From a checkpoint of a small transformer trained on Wikipedia: biases, attention and MLP in parallel.
Each number is 128 + 32 x the weight over its row's rms, rounded and kept within 0 to 255. Layers, rows and columns count from 0. Numbers have three digits each. The size before them is the row's rms in percent of the matrix's.

# down: layer 7 MLP down (transposed), 512x128, rms 0.106, rows 325-424, columns 0-63
# up: layer 7 MLP up, 512x128, rms 0.129, rows 326-425, columns 0-63
down325 099:147121139099158049108095090134150163093134066155156111109109116118128121062116092141111103095148113103092147136141087161160147114126130095157110124097093175102065161109146100102199092140132225
up326 092:141198153156123128126130074173087172141131124084116128120105148102147063131126074147119126144102166157107121125101131139149155113096145077203099054144090097197120134187199140091137154081148037
down326 089:108065080135142174101128167146170088115118133169182121138194105097143133052081163146085120135090117089153157147098136147091136118161176126117124143157100182114152096116154139131123122168114119
up327 107:077169127143138167171115184137140089141131113166166126113063152160154160132113108097143167166125170113133146131093158153131095128070117168135108135120176107199099132095079134123126135062075111
down327 111:154129105147107171052139163178146090134114117208114086128155149091108168122114149106067137106095129130178128158083137101116132101151103046120125130147084100126196104143118103190177168159131124
up328 101:129108130120178105087164085153069109122177080121172082132096175121088190102154138175126114115135090118132142121079169160150159119072111116186065125171130123088099091128114147113146081139102092
down328 105:136092150177140100127204158156140148132099139126068157116165141141141144164130143103189102108092119096150075158113140151174115098143140121091109109187091158026113090111082157057124075113135201
up329 095:132121115155146144091106139095139078126203141118144130102125104099146110125175114162188161163113124127168217102107101128140105126095146084148122144056169174170113133089149189200087140095079102
down329 090:062098161096074120092092128075080110156142156185104135112116112137137146119079127130072102159123113084155120116177170113185131100141133224190100174101104124082136111122117146131132131162118101
up330 098:090170129161108097145114156107115056115151152158177078098143121208140125138171173115136148102088136103123165138133125117157157173116189143100118129090175046145136105113147172106121102082196117
down330 088:160135143140136125113105088146157170196130137189096107134146138135147088059127144141161135072125090068085108112160184121103143115094140125137128150207119182186163134182128086092124126085089114
up331 092:099208123126156161117163105159088129126078117124166152149103148127098145198138145093097150110166100172154171140056100128110169109107159074097102114119131102146168134110142143117177112186080166
down331 094:193057154146120120181129174122089152121140174132096109115146116147121084115179145130127092147166136054131147109156130134121150105183125174172160187108164081096100130143095077088069167124174114
up332 108:124110157113131047185168111144114125096125183081102125120147149151088173192164138141120132226165094115109104102142155064118095171127156124138119094098128129151188134158127140126134105120126129
down332 120:078178170146112102080122130178113130229129139124143105078179164129141093158189143102129127146153099171079105131141167132135125138114165110123115118134148120138109143140131147115108170091168112
up333 093:190145127056180169140162096087114114142109149114103096125117107095125141093088137147171118126113170146094188102095129151108148133184148124124136097129154136149086139143087116113156190137088075
down333 091:166154133082185139124147149064091089174154093156120143138172067134126113123142158090090146144117149103094187125126173122153140177150153160121113136182161110136090131111122108120171102174123138
up334 102:079114135163128141084106092162152113109116133143154112108045154144123141114139119164127170200156133127081141123130151122144119139095101074140160085126077194196134132110157125104118175147115112
down334 106:114154097090145146121101152014135204140161095158152092178182146150169105108134102058131105074121152137076138159124178093105069111155145119114147152121134147058117134120097171122127096101118119
up335 099:134147123114124143178125172146148127143174159166154127084101088136114117125146101088105135167080112149174153133167137077124097101121209103159171149136190106164132180150104188156159134112164136
down335 113:081109115091142108122089149107140104177199151142074107122096070147156107138104129129131164101144123122150082138096143078142188096156153145141075139146079142214112131107111136136172109081084097
up336 099:159143136113106118100127100141074121116093192133113096125113123138088135096185132147160112142167135158159168110123118150108112120123144084162187152117164130187172072116089127155156133137049109
down336 096:104119166128105178095107105134130155153060163166131170221156042192076138098148158110140096164127131082119169129144126170143149159116134161106160103036143124110115049098120131101174086116136102
up337 102:140055110166078120144108089067182101094159097122155142101061160094125080113135186186094141148155155112136110130163158095119125172078111150199129162116130139198109133149096124160127103176062133
down337 097:128170144173087130169116110157143170091107111130102124126162072136170126119127148180094147104136093095172113126104082166158129150147145123112151074149127129084143173111130207137071014153125167
up338 098:121113129112100119120083216113112128144092127173122148030145132120140121133088125124126157194109177058097161154186125150093140148105163113110158157102133125166127137101134091092149096187171121
down338 099:135063104133084148157182153097107168139186073124111124117097097170137164115106151129110169108070054168107143064136142128176089139159128123168156159106138131190092079129120092138108170113168136
up339 093:078152106143125106137086088108078157085111166140133113064105191157075121146164154128131148153070146141140156144120124138071158231119198135130105137070152133128126081181113121168122154132108109
down339 088:124122156090142141101068125170112133090126143151148128170119121161163203097145143110130186147078128131147157136127180113145125180118146160162103150132119070038084148090111164091108120113075099
up340 101:133143141122168148157130122097112154105128199128073123103108197109110104196151152151140124166115135155145116111115134097100167131131113057128143151080146150159097139113134136195152195101114114
down340 105:127183164051150163129129104123121119142103111130102127128123127111135112109162116127159181120163081191096090119043167153080111121163130102150135162114100079187135173102142135140116115110144170
up341 102:137129180094110050098163108135139129125160188111135104091075135136162148092134083145089095152140140155091131102124150144073094177131136152166155130110081178152120075124151128130096081145081056
down341 101:115115128103095154154093148156101181112093130111131134138171137114134215153105142088194104134109115101215091079185129113148103117138194139084106100087105152136070109151101139077181132133092161
up342 098:135117181157212088119113126125089119145141113145129083127090166148084192091108178187121099180178120110149104164100167109136142120106095095137162109080146089154120120097143119131136112126053065
down342 098:098149110132121125106134085189169066140101121172123134160122118167098138112149138142214091108179109109086149098090114140131117116168102090087146127145089103091159127093108153155141130104154142
up343 095:145101143110139084067135128172137167100156151103117093088104119115127142148112110125124125164064120117110106119098125136143146194095177096109143131070097112156171076081093131121059132076192127
down343 097:145083132110122124146149090130178124166129120133120157109099117128128145158110115134129125138113129147128080073101178090136106115128144146139073065128139058151128171095153159137136137086103151
up344 106:091133138115111105134125179195070156095168121125125105122124129123110142184114135113184133100140148122127152102087162135079088142063161123136166092088154092123116071125110207082065101155150114
down344 105:143125158094120131158178165156119141098155097146210102146131167179098144138104039075113111107191154182196141150063162102078146182142145126080155085125076145080133148120140086099068129087112124
up345 102:169152132156133133163072078154127127159138100098110105139098161162128156091121117108124171170082068100173108130106134125160089181070205133152061101169101115143099130065132081084157109092091112
down345 102:157149119141079138083140165070102140122179102134134157091078191173102135111096151092124145100201164149113122118102064172141123119157103072161166119150121095165125135089140150130140136127167143
up346 097:106123222111117076167141147158125069121124116150127095091140131070087142138178065079128060114087115129122082092125160167142092134147150093129171107088123112176132153120123158137104135126183089
down346 096:183056148120176198118109184153114154122078100142161090150195130123139150136131149102160162028145119125100130125160096116131125213122093102150060086142128146106121169165176153106124139114131081
up347 101:084093152147122127143165210094078118129148166134135143071154138143062110139142113128129114200112161140076068155120199071085107220156123107115168116101118129121165107133135128094140140131117064
down347 107:097105140108101093153133108141112132179099193082149113106134101142101086107112113126129141143124112128099117179208141124161097074205128095171093079161107147188087112171164091116125155154192085
up348 102:093113104120145109187138173173151123171112119100080096086128129141127116114155120165112088141100149111113160133157084103110169157129158074123152099070142108242135087094124127106135137092181148
down348 110:137096124093209110139173182090034158165140160145116150108095192156103087140147149138129122129138100168124058131135159140144120102129122103131102102169132123197130125117142123167137205096160158
up349 100:069168118141119099142127154146104120161094199131099121121149160179037120112119132141183126136147126118132113133161119113119068181123189053083090131107143147166164148148098166105089140137101121
down349 100:122155182136088129150104141127110080091155186085092166101129193090049114150090133194121143114146147151158149102122093171063158187115136153090148129072176111104133204102065176140138143119127137
up350 110:117144128163105128160146171110111148180138132127125120103092150117133150092149178087089088170129117071138134160158126084075114186104113133155122101112123133108123089069120138099095137091174084
down350 121:164096109160109116128116135137089153108065140087098061130075211125095182108161191123146111147174194094106119116161134187146113112088151097106101158122164147149040145107102124119138163154152099
up351 106:144115146122211148141148173209097138127113122095139085104151121132137109085150113078097084188089148129113169148108104103138104181048143098115144064127089102155172111181110125133121129164145120
down351 104:059175122146073149121110098162126097155157146080117128109113159152112075139091136077131179173178124177145111155147107158092188129122085128128147144082139134143061198175087122164164107128087124
up352 109:119199127130119100174148229127081072143148177158157129134124150107145101104115104196113131132114124124089167051118103107080095178141114154081120116111123170162071175167108099125125150089154087
down352 113:190089159123117116151087081106137109126135194143133091151137150101144104126181128061144127120115163093102172141143130075128151153101127151101160151145147136137162075154101128132066186117131120
up353 095:177123131143120124138094188143075090155164182153093109121059181137092141119126145107182128140145151099144160146061220096071138173106126138134169137158077139165105137120097128073095127115155086
down353 085:149068055129142176081112119120126123143138108166084100139148104095154135195104138135107171110116129146144164118123152149108092178172110195162106144148147118075142138157130171103083112159139161
up354 094:149141154122119078059146180147061120159058140081160133134140144157149176132132151160135088113114137128088127152139172165084133144104171111113123124074162147129106182116117106141133049151138147
down354 100:097121144155136078151143108210129155106099124120108153086175168148131190112090114122136185119139115133135116144089162093107117142108148145067184140121097147048100146156128153146097130134174121
up355 101:060139149160121130091106170130137157165079127163145128111118152160113098111157128161108106159108124143131119173124148111126126161064121103104117156151130178156089133162022167123141204081141143
down355 098:199175115067097152060146102091143126128147136155149137101169180130165140122105143102178168124108135139213083104129095110180172127119175070100151158118115121183142074114138092095095121177126231
up356 098:185090155125105121147147155176127114081054127101152188130125157122130179125138096179136124143100124128137102097176111105172127162164170123117156085087097092163082127121105117116104124179128120
down356 095:089088123152095141122127075087175214144143146085113119144141136159144146153112154069182145126167143128159127156128134152119135101125094149101133175180088202089106116161147105091100143146114111
up357 098:085153116173190148091102084171113110120109126105157149075086138117124136106102175094170172175104152120136137142111151137093186194081127074123140111182161098163136116078127174143109065162112058
down357 092:156145105117125169150150099167068177106149132204227140172145067129135063134114116122144142171080156114124129152139112055140121123150102155101121101119155103147129180208168182117133096148109140
up358 097:137122153220131109132131100088113109216077138097168168149082132129141166126113085178136106125114100117097145145138116082138158141097120153144155157072105192142149117134135141115197073146137126
down358 089:105167103165163083150118138128147134145156143189108172106105080124137109164122140110073127133136092169131120081095110134073144110089121114071143139148102068129087167173108113109065151084112096
up359 102:163118134156164159146098198107059093133113147090135076136056122176097160104133132181102147161147132124121154114103154132106133099077117165189122134101160133152144079142165139119099185109157084
down359 104:130092054152122115165170171105115153133096169075064088071096089093179163129122163128138201149167133129141157159153156203121119152106060119086100136140196139147073052110114099099076157120089157
up360 095:141112142155132187112118148097137075131156147160182168102095114119109130089198195082116112185141177094125170117133153098139142138098124117154152141029137113142118109084144191135102158140061136
down360 092:105111099164075089144083121169190144122145078152139127110142143155141106174074113178117135095141097119164101084119104113121125158129115140088143100101112112114146170149109099107108134146071131
up361 105:075155150073110190079172160122121111097142167103093117116123147126041176140152102127110200157119121110098153148079147145103090199118157160144174101132144124186118058117051118174075123154146111
down361 106:138104128061126104127097102082139110128082047092150127169134079126167172117120173099184122129147089116143169120070120133144127101073185117088066152168080153088133143128154129073101147143137166
up362 105:158106129181112148120153216142072148151123148173065059075130121129118168100133114157135111155111138128121192123099153144087159202121133071113153096109122149155097092159091220134102152096132095
down362 121:126122095139128114131159185115094181072168127173112074164134107118099091152117136148107146110144169112173155089067091125137113131153138128125149205068146160142143119142103139118038133172070128
up363 093:067110156102151146097100077101155107117188132161152096063114105116112151149136171121080167120163180094110147085122152093137173163126142119167145149078127131143161075077187140155104123108053078
down363 080:124056155151144134150132150157168102101087109106135109101099121094074152110094147108197116069182133145140103168096103149110108142119158132102110089147109155187097120129145130029090125110094123
up364 102:136162168128103115127131175082129113201143148110115105140109147124076145085141165132206106129130109167105102098116140137104108185153153150143121073130143118104174142135141113150152126153125120
down364 105:099127146101119192127143085153114133106172110160147137152142144101123148149170115138093130125081056164084093130101166097103144118104131084100195126125135048165116177170124160113113123107207156
up365 079:105153154154141144169105181071085120166129154121155126138087139151086124153178154168135150142120147128154124127092129135128140125047207067150125111094164166158074115112127144166149135150168056
down365 099:095181173132113120152140182094116108158140173122120127091035105152113120156180138136089165197105161132117131102126131151118129155076185100153124103063166188214103115115121138162149144125131071
up366 098:178144220132163101192188127091131103164108131134129107123107170116126135181095119136057059205154131150125152082082152088075161110118146085102092149128113091109133162142160101166189155146111157
down366 099:145157097159101082131165105086103180079124119160093163118066178112108108129176076151095166105131132126125091103164082154134092093153163056116129109156125131108118139122101173110107148138170111
up367 098:130133141153152125097101114097167147130119191115140064154132140136079162105128112113113097113162109103150117047152174103052085157149155102135115183110092191136068128156120132101146102139082066
down367 095:156165115123129127150138131132159179105152143130215123111134168144088110128152114057169100155115042143125146094146113172177101129136093089109104176090125120119115118118081082132090106120081130
up368 111:128204159161149117094145118096125132181111173175135163113119146142098140121103187153058187176138126141154124118096190136137137103110146156146087145126168102124124063101175123118118123104110105
down368 115:138105149180139130127149126137137155112110137148075084134104167089120134114160130086096100124140164146095174123117117127128105144091096141127093134141159086170127133083077141145170149151074081
up369 103:150099203134096133127125153147108064108112140050163108135121130146128118142119155196113062132208149153132150077134126110081069176099144103166137090170151079153097108162118099168125142175159127
down369 110:116169072119142101111117100130128148111155092164114110133064099117137187128115148190172120126118079049133081157191124172162153108111116107120151154148090118131116138148127127116120105142105165
up370 104:136197172150085176132108151105089174123108174125129141097122133106104088121158142127131154148129105114131199125109152105086128169088153116111132140104161121152049114125123091178110147113129096
down370 104:113168175140198166167044130091115099120102186125061136139119130104100100176131127101127103120117140117049192132120124127107107138075138179130159075098125155146159160129178129151100122112088105
up371 098:080171106153101127130119152099105148108070166166158095126081179105082161085171126142105127136163141110163185137168121172153119108129109080167073119110146087116095133151074124126187124122092058
down371 100:114099141119163153117138144082055127116130172063095119139112113138145126116103112077106167122132207152162174085132125082121121134180174123128113041096146109153053149176101170064133133196130141
up372 103:136135121135145098116116118106073153113104189059118144121133181128103100127116192134147157145138173123174181131168102107126154223136184068116131115071089146150132111093156139108072214110130095
down372 110:148139116098140173113134148140115207094119119153121182068142126146083056122149129088203093135123224156134198088143129128110142139114203139150085140108091116159135132138115133157070128089113129
up373 106:151154140153117111109155126136152137105102165172116156066120090121152118115138070106151127180142158129192136081105073190147121178093171092128079204106120176123068116081123165180105101156127095
down373 107:115094122153133116110101107094169212089156131137110187061092200108138126149136171177165116139125164113164150098160096168135107119126127187071135136185124119131091103164128112077072077092135113
up374 098:143127136092118104113149122179156123092138190097115151105103149156127131149148136134128118227144145130162116123117095110110087149155141056136120153088164123201154151135105121151137146080157115
down374 097:133111118135120192089125151160154066194117088179147117184115156165133109116131103118175121158170151070118141132114115076116057122154148142155124177111125112159134127085095107135133114144173059
up375 101:114164139118067101118136180189150099145105134108135152151138147162119134142118130183176111120155171129156175138140097044063156135103182162175149138047126169115155129122136090050098172124181146
down375 102:073140138091113134173139037232071124159126120129159101158134147157124124123096113141156134112136171100113070162109161079165152126159136197160131135130120183154122140168129134149174099131128102
up376 092:180134128156155157123129140157082105112131089184110109117141158074147067169134130180154062095144126161152137124157119127098099131119141061158126106080139175127120132135096165166147125107127116
down376 092:136133184148139156108126097084191115141189084144128121136100157114143132109118149100083112130134062118092127102171209181139096154172119159082113123063126100110103043138183127115104106086119176
up377 102:155156126148162230113187111124122125119106167137121149164117178118166136149177111168122134112088141151132153164126126145111136143106134158115090072108066102120074097169110086149079093149102127
down377 099:172066139128172077157109144155086110131103101125101128140105143175163098115087139108111167164131115130121158125070184093130136088138104084174112169198160083164166105092116174182135146153149153
up378 096:093099185101162166174162086195086119116075143113195075161098116142084106129172086136153164103160092140111199136142100096120103176112156125156064147087112153126136133076199137120115105095122126
down378 090:113186124130147143072160160137131135105178088135126159131165098125158088106209146108091149157132134107115156166106130125137075112089114088147128124167095109125115151196121160187117123149135145
up379 094:128133147145118143136136157116115178114124123111141139091077170099142157200155141171109125119186126143117109143191167152143101132102102111162130094126095136136117106143086092123119213209068095
down379 086:148148139134132087146126064163136169132148039110108147142111168143094103174137030122113160120109161084105112138097153151143090088167164115080124122145134097157132164100145147072127191058154068
up380 098:144164128128178166206197121130138132178126120110152150160066150111096171115129071155156099116173117051099138124115107110166100101109110126168088117114171137180097121129106122128152163119115098
down380 103:133124121117080090114089113174106126117144172159093120126079093133169108113113103144108147086201090166130084209141118136149081095174151120130118091151134103187198126133148084138157185170177135
up381 091:201124117102100133106096097151121131166086102176218125178120132142127211134208127154071143137113123104131193160146105097128075133078156141128055120168156124125088120128141153140139069099121117
down381 090:053121139188144114135153195132087136142198139125096069100111150054125104169099165093179144080149132141137072073154122112127167146156125116085162171109158186183171134187134097130094127161142148
up382 100:124090108150133117138170131073089126134149152102104137088097109124125152080129124179152168178152136063150136071129122139118112115160127131118149125075147128174096118080079126190112119092116076
down382 094:078089114159136135112097109131058106149214066130150145141140167115085113104134067136099130139131141143135122136154123125129125110177206148092121159148145082190161158148166145147097166181172137
up383 091:168178149163107132135159167157163102157167095091107153083158109106150132089112140097099154124175111178165149000170114095133093118101127077164124093170113130176158143178134141091166126063097112
down383 087:114083127154139122106102097137143165090127185061170120134077170130159130109133110160122101102131149085139133241083150162151171107143088135097134174122093152092097088077145133065088124176128091
up384 094:136150182145112105057130166178082143089163130140181073109111143091090120095176190075132149140194144148171136067100147146114160136089158090130138123100183089130076095076148118100129086103154118
down384 095:114131126130137113164105165159121134101104139164123154095095103110144157101134107135127087121113154126131155172077145097068171104116152198149135163145084133121142113159130095110066181107111104
up385 097:148101187131098117139122157158112106105125099118168117185127125135071212184152117114195175121143112119171161107112142059053091140118138092120117127182152158139170146108105153117095087082149114
down385 091:109148131100137120161118115160137125120187159068143205112099123104067187132084111140058125117136140154163139154098102133139142126159130086145148118103125141200084111126145085160139138142137157
up386 100:085160174130148132110126172153098105121157216145164121087115167194119151152122152148078116135113176081076143083124134146146144118092136111119121147058163140176125082153089131123117205147103083
down386 105:115157134125147138149103156156093100138134167128117162105112117116115176156103065131101076148094112119142087111144119142129121146129183122110143176097132099201162161114097118118115171147124086
up387 099:148167156182123104141162157156094159165097139060131127054085170166148198116130122100127109132088108161145107145120180129093154136112137101120136140159163133160089173097115102143146078183182136
down387 095:169154100084116081123079198101150097113137170119201122181098108171070131111147149116129113131168102089059119086090100161105120138144100147161173162061109152134134138131135135068099165144167090
up388 096:146153177179152071178097120152153036164106131097216119067101128102050169154136143107155104148117136108122175108163118108074104196122135133178102137115122137128157163086162177089179165099153094
down388 092:159130148170094154119117103104155147129189130152135092110171136140153090091175133110138153045171131117099103147112116145129157131148143126128127075195074142083107144124069135170126085034134159
up389 100:138120204121111148152158159098145126119132127105099154071127148168164128165130134107105201154120176152083123101141109107062130160122170086158160122144135094156143119059066145118095103085137054
down389 099:143072131140096152200137137147116105112052118107170150170088153111129119138117099101128131179120114104163126120121140111133151136172147139163113135112160145059137125130158211166094161106151081
up390 106:126156115109156103157122111096124150123150122105154162118091156121104115087148186148085135083114155089114191123187134123025127170089144098144135109097172116154121095106137153164097129122149075
down390 118:117150148100173155065066125079158130138150171158105130092121143164159056171070069103143161107104139143173118094112110117096115149127156196132124106097144103106139115188116161053134107175088142
up391 092:121197139165132119145118170157170086118163109139128131152134143126163151155090165074186138195110118150090176013107161131128082118134164147113094163115105149171066104114077076134140100117146106
down391 087:130112164111120104141130083128118138161166136116130140094135154078046137132144098132087103091143091135165059106106147145143181167105171139196175087178147130092116190102178148140187171126112104
up392 104:134146160186105142118119182133075142147137094109163082145057182141153139106155174201063130108144146137087201147090107075070138140134109148161099139126133123133076121182140134093125129174127111
down392 108:119098120123127129107114121190163162122053115101169087055159119148189097094107160100092156139164115104161185101124157108165204173180126133072111102181127129088100132111135118153082154164118129
up393 103:114102123189120119102180134127101124090117190146114152125100150154078150149156148174130188097118166117121167118149114083072160164083131115149163054065120111155188126173120079114153090154116110
down393 111:112063169148137165090123125143114107127166146060186107154117092135122145087058114092172133095130147131110155151114071105135105165133114168072175164095168084143141159190136119134121143188130083
up394 104:110153104183151150129108166155083129142148164130132115098104183167072122107138080161167147143099133061143101151131106155139126161025161142122112096104097115131140095166112186147087148171146112
down394 091:144159064165040066119105135139130100122087151126133145131099061099147140138154100126080181135145166154118095175110097127183152112165129139103159109121121163137149133150092142143110130124167159
up395 098:150149164166157138163103168062110110112113167091114206075113123097131125125184130144096182211210169104122180096137115164117081110089170122142165157167206100133138158104113142133148107078133125
down395 079:160032157071129148185157160136136159191084069098133151097130078174166161069137083108110098142170107142072113124152195131111166153117163091055120121177076166148163102098120118137103150143157169
up396 100:163125132141083139109140080058113097196078172121114119044080158111138106088170086095158157177130143100152105116118165137163143096126121138170111106155134092133100143128101125156201106129115080
down396 101:136051146163150130102124174169119137072124086151143099195095151130158102190119172147106123097154134120062146103105142109130121143113151149096140116086158133111067156098206121139060131093154124
up397 096:092121147121155180076167094137124118145133158159154108166097188098170130155158103142151105165116163085078171094107124082105128152115180050086097136103150159158206124155091171142114086087072139
down397 090:139154120163153107156195132180119168150112148100152114078088166125101103099130112162088138114123130069100103191136111131112080130133147106111143120145103135128140048104113116152064099131073159
up398 101:129163132066141108132178137070136100127098142132167100133159157109104163103182126119122083108088133193122138116093112186123156186103135108153118097088131162155136086078141150138110070124163109
down398 097:149154141135141137094095125077120130107090138190137149160140116106183061080106139163189168101102189103149176105119134121191125149108080029098148131128126081176110192150130155076120111164069108
up399 099:109107168137101095168190202142136109116125122168163104085135143176113124128129161120113114186211158148079122128118125154116090163089138114108090112116170125172185144074128106127110095138092086
down399 099:148118110143134119128131127095127166088151167131076120150116160097160083185157114134139124147102098110098134092106180084116158167077107102140178191084149146157126142145109152095119123121056120
up400 091:132159190138062114152156124074153102097141181126084115102116135126134127170160105071167090144110145141151170060107055141114137099096136081139122154104159139164158168127130158127132186139076103
down400 083:147109093166059109055091190117097155158103148135147107096137113174141142119195128190127174107120160128079155113157133145118046166162095134154144157134114119175086122092106144144161063154166111
up401 103:135124160149141113148234136131118129110082126127155097115112121120158154186146076113114201142116095178202145101121167182120176095145184070123130104101061106146086109112141155164164118123166135
down401 100:147110123109179128088142082056124159116183100119129137131101151170101125071124155113137103098113167123079114160162118144150121157142063145107125150150162118185132119115131101089097177168163161
up402 099:067100134133128158176123130084069079102108166086168117106127141134066133157169140098107127161095117138118142101161111091134098197117128096161145122136152091172122156145126136201130176068102110
down402 092:109131128149148091157114101158144109104137084095071066107110153109133056117140118167154146175120198155145142125060166087093133168079130145105182143097157124186141094152152095171136107162103177
up403 100:160091121097147059160118110107142138101081127119138139096102155119108206173116079129105159135145157105106137169157146108127116121124225075131144097185098184165156195043133123074147165134137102
down403 096:144119137141101180151103225175112079131142133137105141108175038063136094122180129127128099134134116138089108120150125081072133140104097164101156111151041091100134157174098099132137148146118114
up404 098:158149170127207179106152155116039166124128171114139116137153152101095178149095176088129106173156097182152123103126114087125130155118171110128093079107143141146176169121105121093156089097058149
down404 107:108136107061116085099178148116115114094119110159106120095121127119135134118095159128114115140095127095108119095106175141085077101121144140099134137183147112073092174148088129104133182106140163
up405 099:098155145093202164098189115098120102155119162136059170083128209132098218141071168119121119151169192088110134152092165131087125135112126072125135119131163118131119160151147128150132085085125094
down405 099:152150154105145159124107114135134058064169135192114141090116107151113084112155111052082165127170115142050104200122166074088140181117126147133122127143142102055136127156098127110134135146128147
up406 105:068161108063174117152169114133096104171130136089171116178062125104138179117112117179137110138100112134150166158123116106128123145054114099133095157115126127150152125156159148095125143127121099
down406 112:092097112147131082202127102176118112131092142069099158112078201079116112093096164192155116086134137153152104096100129143160132133126144119142140082137147166158111141127220145102181134125181138
up407 108:187138162088112102165137131126130125146128188128158111143131205086136088117134189089136156164113128153122114073096183159087126134122143079148085172108134147110124137141122137162146149075134106
down407 111:130092136149112118161148139207110130179165042119146132137084113125120084108077044121118174146189102181171151121094141124098085182097121069201157058160139090148109158085106124184115125095131117
up408 101:138108125193150083171087172145088128100081139127078154099114140103135164160178085166173153163107119110090165133160107118135094149127094136096062126121170164139124108119117160165140057092152131
down408 108:164114149104105135109116059152190208102123158120093127163192107131117144093139155112115195181142123124170118128110158149127158066097147117099095139159138157165166074152147077128137162139086185
up409 094:133135165153157126154159117147146095146042144118156128162110087145146153099161128131131169162132095122108115119157115148120096129065168111162078107147155180125144138084166212139105106083142143
down409 088:085142092139109150095117092168138093155142131142092119112138112060097140122093075139103178155121133093165173103076141072093195109149144084159146155100117138161142132109136093138095187128164144
up410 098:135158139101137096147169220135157118169115126137167137117125137132073116158153165091118117160132161182106139096091116139120073116138203146090136095083109055196107105148090137098121167114155156
down410 104:136174151104155160062178111151126138173197124108099159109134079153132107154142051125117178079189186125137117094129147079110167175122062139109098101092132133186118123151167170089181084107072065
up411 102:154090150134094078116145215098128142106127106129100109076130107146124152129160148102162155145148109130108117069112139175135080168132188127161157132139072119162094119194021170110126137118167134
down411 099:142085116067085144097084116109120152100162171167097117097161063102169127140172129181112152093102153144142154111072071111192175092136131123143149146150144150108094131142137105105100099151099126
up412 100:149139167130113135100146148193142130116101145062151081105100121175123110161109101119096148126158095121161147103114106136111056192064183126135137111165073177147109165073155181111151162103162098
down412 087:120089131165111118162150113152169135043182132133150095160102170102114086126112135183168132069108128165126109182188080086144132103141100180138114086047187122099143143089165169115112122107116167
up413 101:126153164176154139103147103105095162109144147125139099165066122076097146122194124086142166132121119174094214127197102081141068152063133127133125151133124163144103102123144102126102166122082112
down413 098:140119160121160119188126080132089126167179153138091094154097130177123056117152143072091123096181138115151126117152130176095090175141144092156154124192073063132160094097089119114168100117168194
up414 102:110096178143116109063184130157098138107105143073138129104130130142098164116150162113079123107181128142137129093073160146106124194095169081142116064112085099135155081104129169186118081118163097
down414 104:069179167079149103083157119096166160085088101163181127116218134144107131133169164127158134107123100172110071160112144116134128114175127126128129116151072141125169094138163096164173084151146173
up415 105:127138131134127134112129165094093103136178162172077173138085130091094171163082157169110135189142140105087117148151138136082136168094130163157122169147167157139083107137102131143099109150065122
down415 096:189094166162090137148157146117130114051074112184089170149078187069085098145122108134124176100082113152128140179056111140179137138114125084145180122155137058119124100122141135136122084145093214
up416 105:098149124085168157142123133155112146107086182137145069070095163127094134143106092158090095107107139147115149140104127224143077146073172098193094169125183139148086122165096135112107116165129106
down416 102:136092136100151152136088108095134179132107093112160080107157168109092176072124126164129086127158128171113110135156113161105108123148108086105155170122146075160028094146177169172133176116163138
up417 103:083130120177117097157156153099163091153079129094165164090078158142128115107118140138172105108136112103153165151147129176121095120119134156133126134086164108129155159130122140129157143099138083
down417 106:202152122135123066185136106112132138169109128146068100156117121164134111087103096133097129113124155176125157125118115125067106158107094193164137117141144179096167125164083088118149101131106161
up418 093:113116123127188164110167145122049141144138156163116099065133175102104136159135092206136153139184151136111144161090134096110163157103146066124148112066072166134116136132151177096153163187146110
down418 097:122111120188144187108153125127103132077117140131111110129086121142137129125133143165126176165146104079191147130115148151156133064125132105076156138113203141157139096103084123148110153127155130
up419 104:139148214149129175129203145169045083106100172113086120115145186060154087128164164132140141179122185119131133084139118150113167191097109101162116147142127089157069121106126176159152149147120115
down419 103:115155165147146168134147166188148093132173196053130114116102115094093133123081117172095135187163158099107129137133099098181110111116118137186138132135138120127127084099155158107153093139091118
up420 101:098115169120165147068198129129157125121132123078183108133113169138156142148124130150127110165104167168171133116168112133064175124150113131164071102078145143097075104099120147119145068099110110
down420 110:084113108138119164167154119139137132140173087097115071124107072157135157076140118186141123133142145166140118122160145180138098137091115165127088096195095111103162149134098145069160084121127152
up421 105:137086118130056103108179142095138133101114167091149132175136148150102154176179174146091175155105137156103165115173140063099065163083134090148096077144090126127176105137144129138098182123098085
down421 102:090155110102123141044049076149139105128126103109080134168060163166144139102132154155172117124117138154161103122113097135152087142091091117156192158106108111098110125156116154153153196152152136
up422 101:169176167090132134140123098160097126090116200172115092083125141156135128103130162110142123161146114083147156109153137154067166124112161053144084127127104152146108079051163106151161090178091069
down422 103:063119136073127181140121119118093144111102157092108101165138117094149143107105134100171170127202115120115154154084151145105159136140173131180090094118118167194123147121138099129122154196105106
up423 105:081134129128162100123123145135129108137125160095141179122112108133159204077107136148135116166128096092155135068075212082091108162096125111069109155122085158126141127100124176088155143103125089
down423 105:177125093094184090141168081051101118133147126123106085131101146158163089175097084079134109155106132083157148162143131112159125141103124155167146101136107087124083145160130112180096118132085134
up424 097:080144121084147132119121090118110113175137145140167177164132114193088183077197170146134118134152083117130221112105173085097111129107096139145112112132200125170103108162162116184107171133134137
down424 088:101038054161140179138086101127139125055145113148183135157052087147142179166172137146143147084110137146101123145123134160109120121156102109223115103136126170120133178093116152145096128121142127
up425 098:119141143146101149109170102131146119142181166139138142118109180100170142138132151158085131173159156126154140093112213091114116109155129068128128057111166093137099092146099144137150130116111133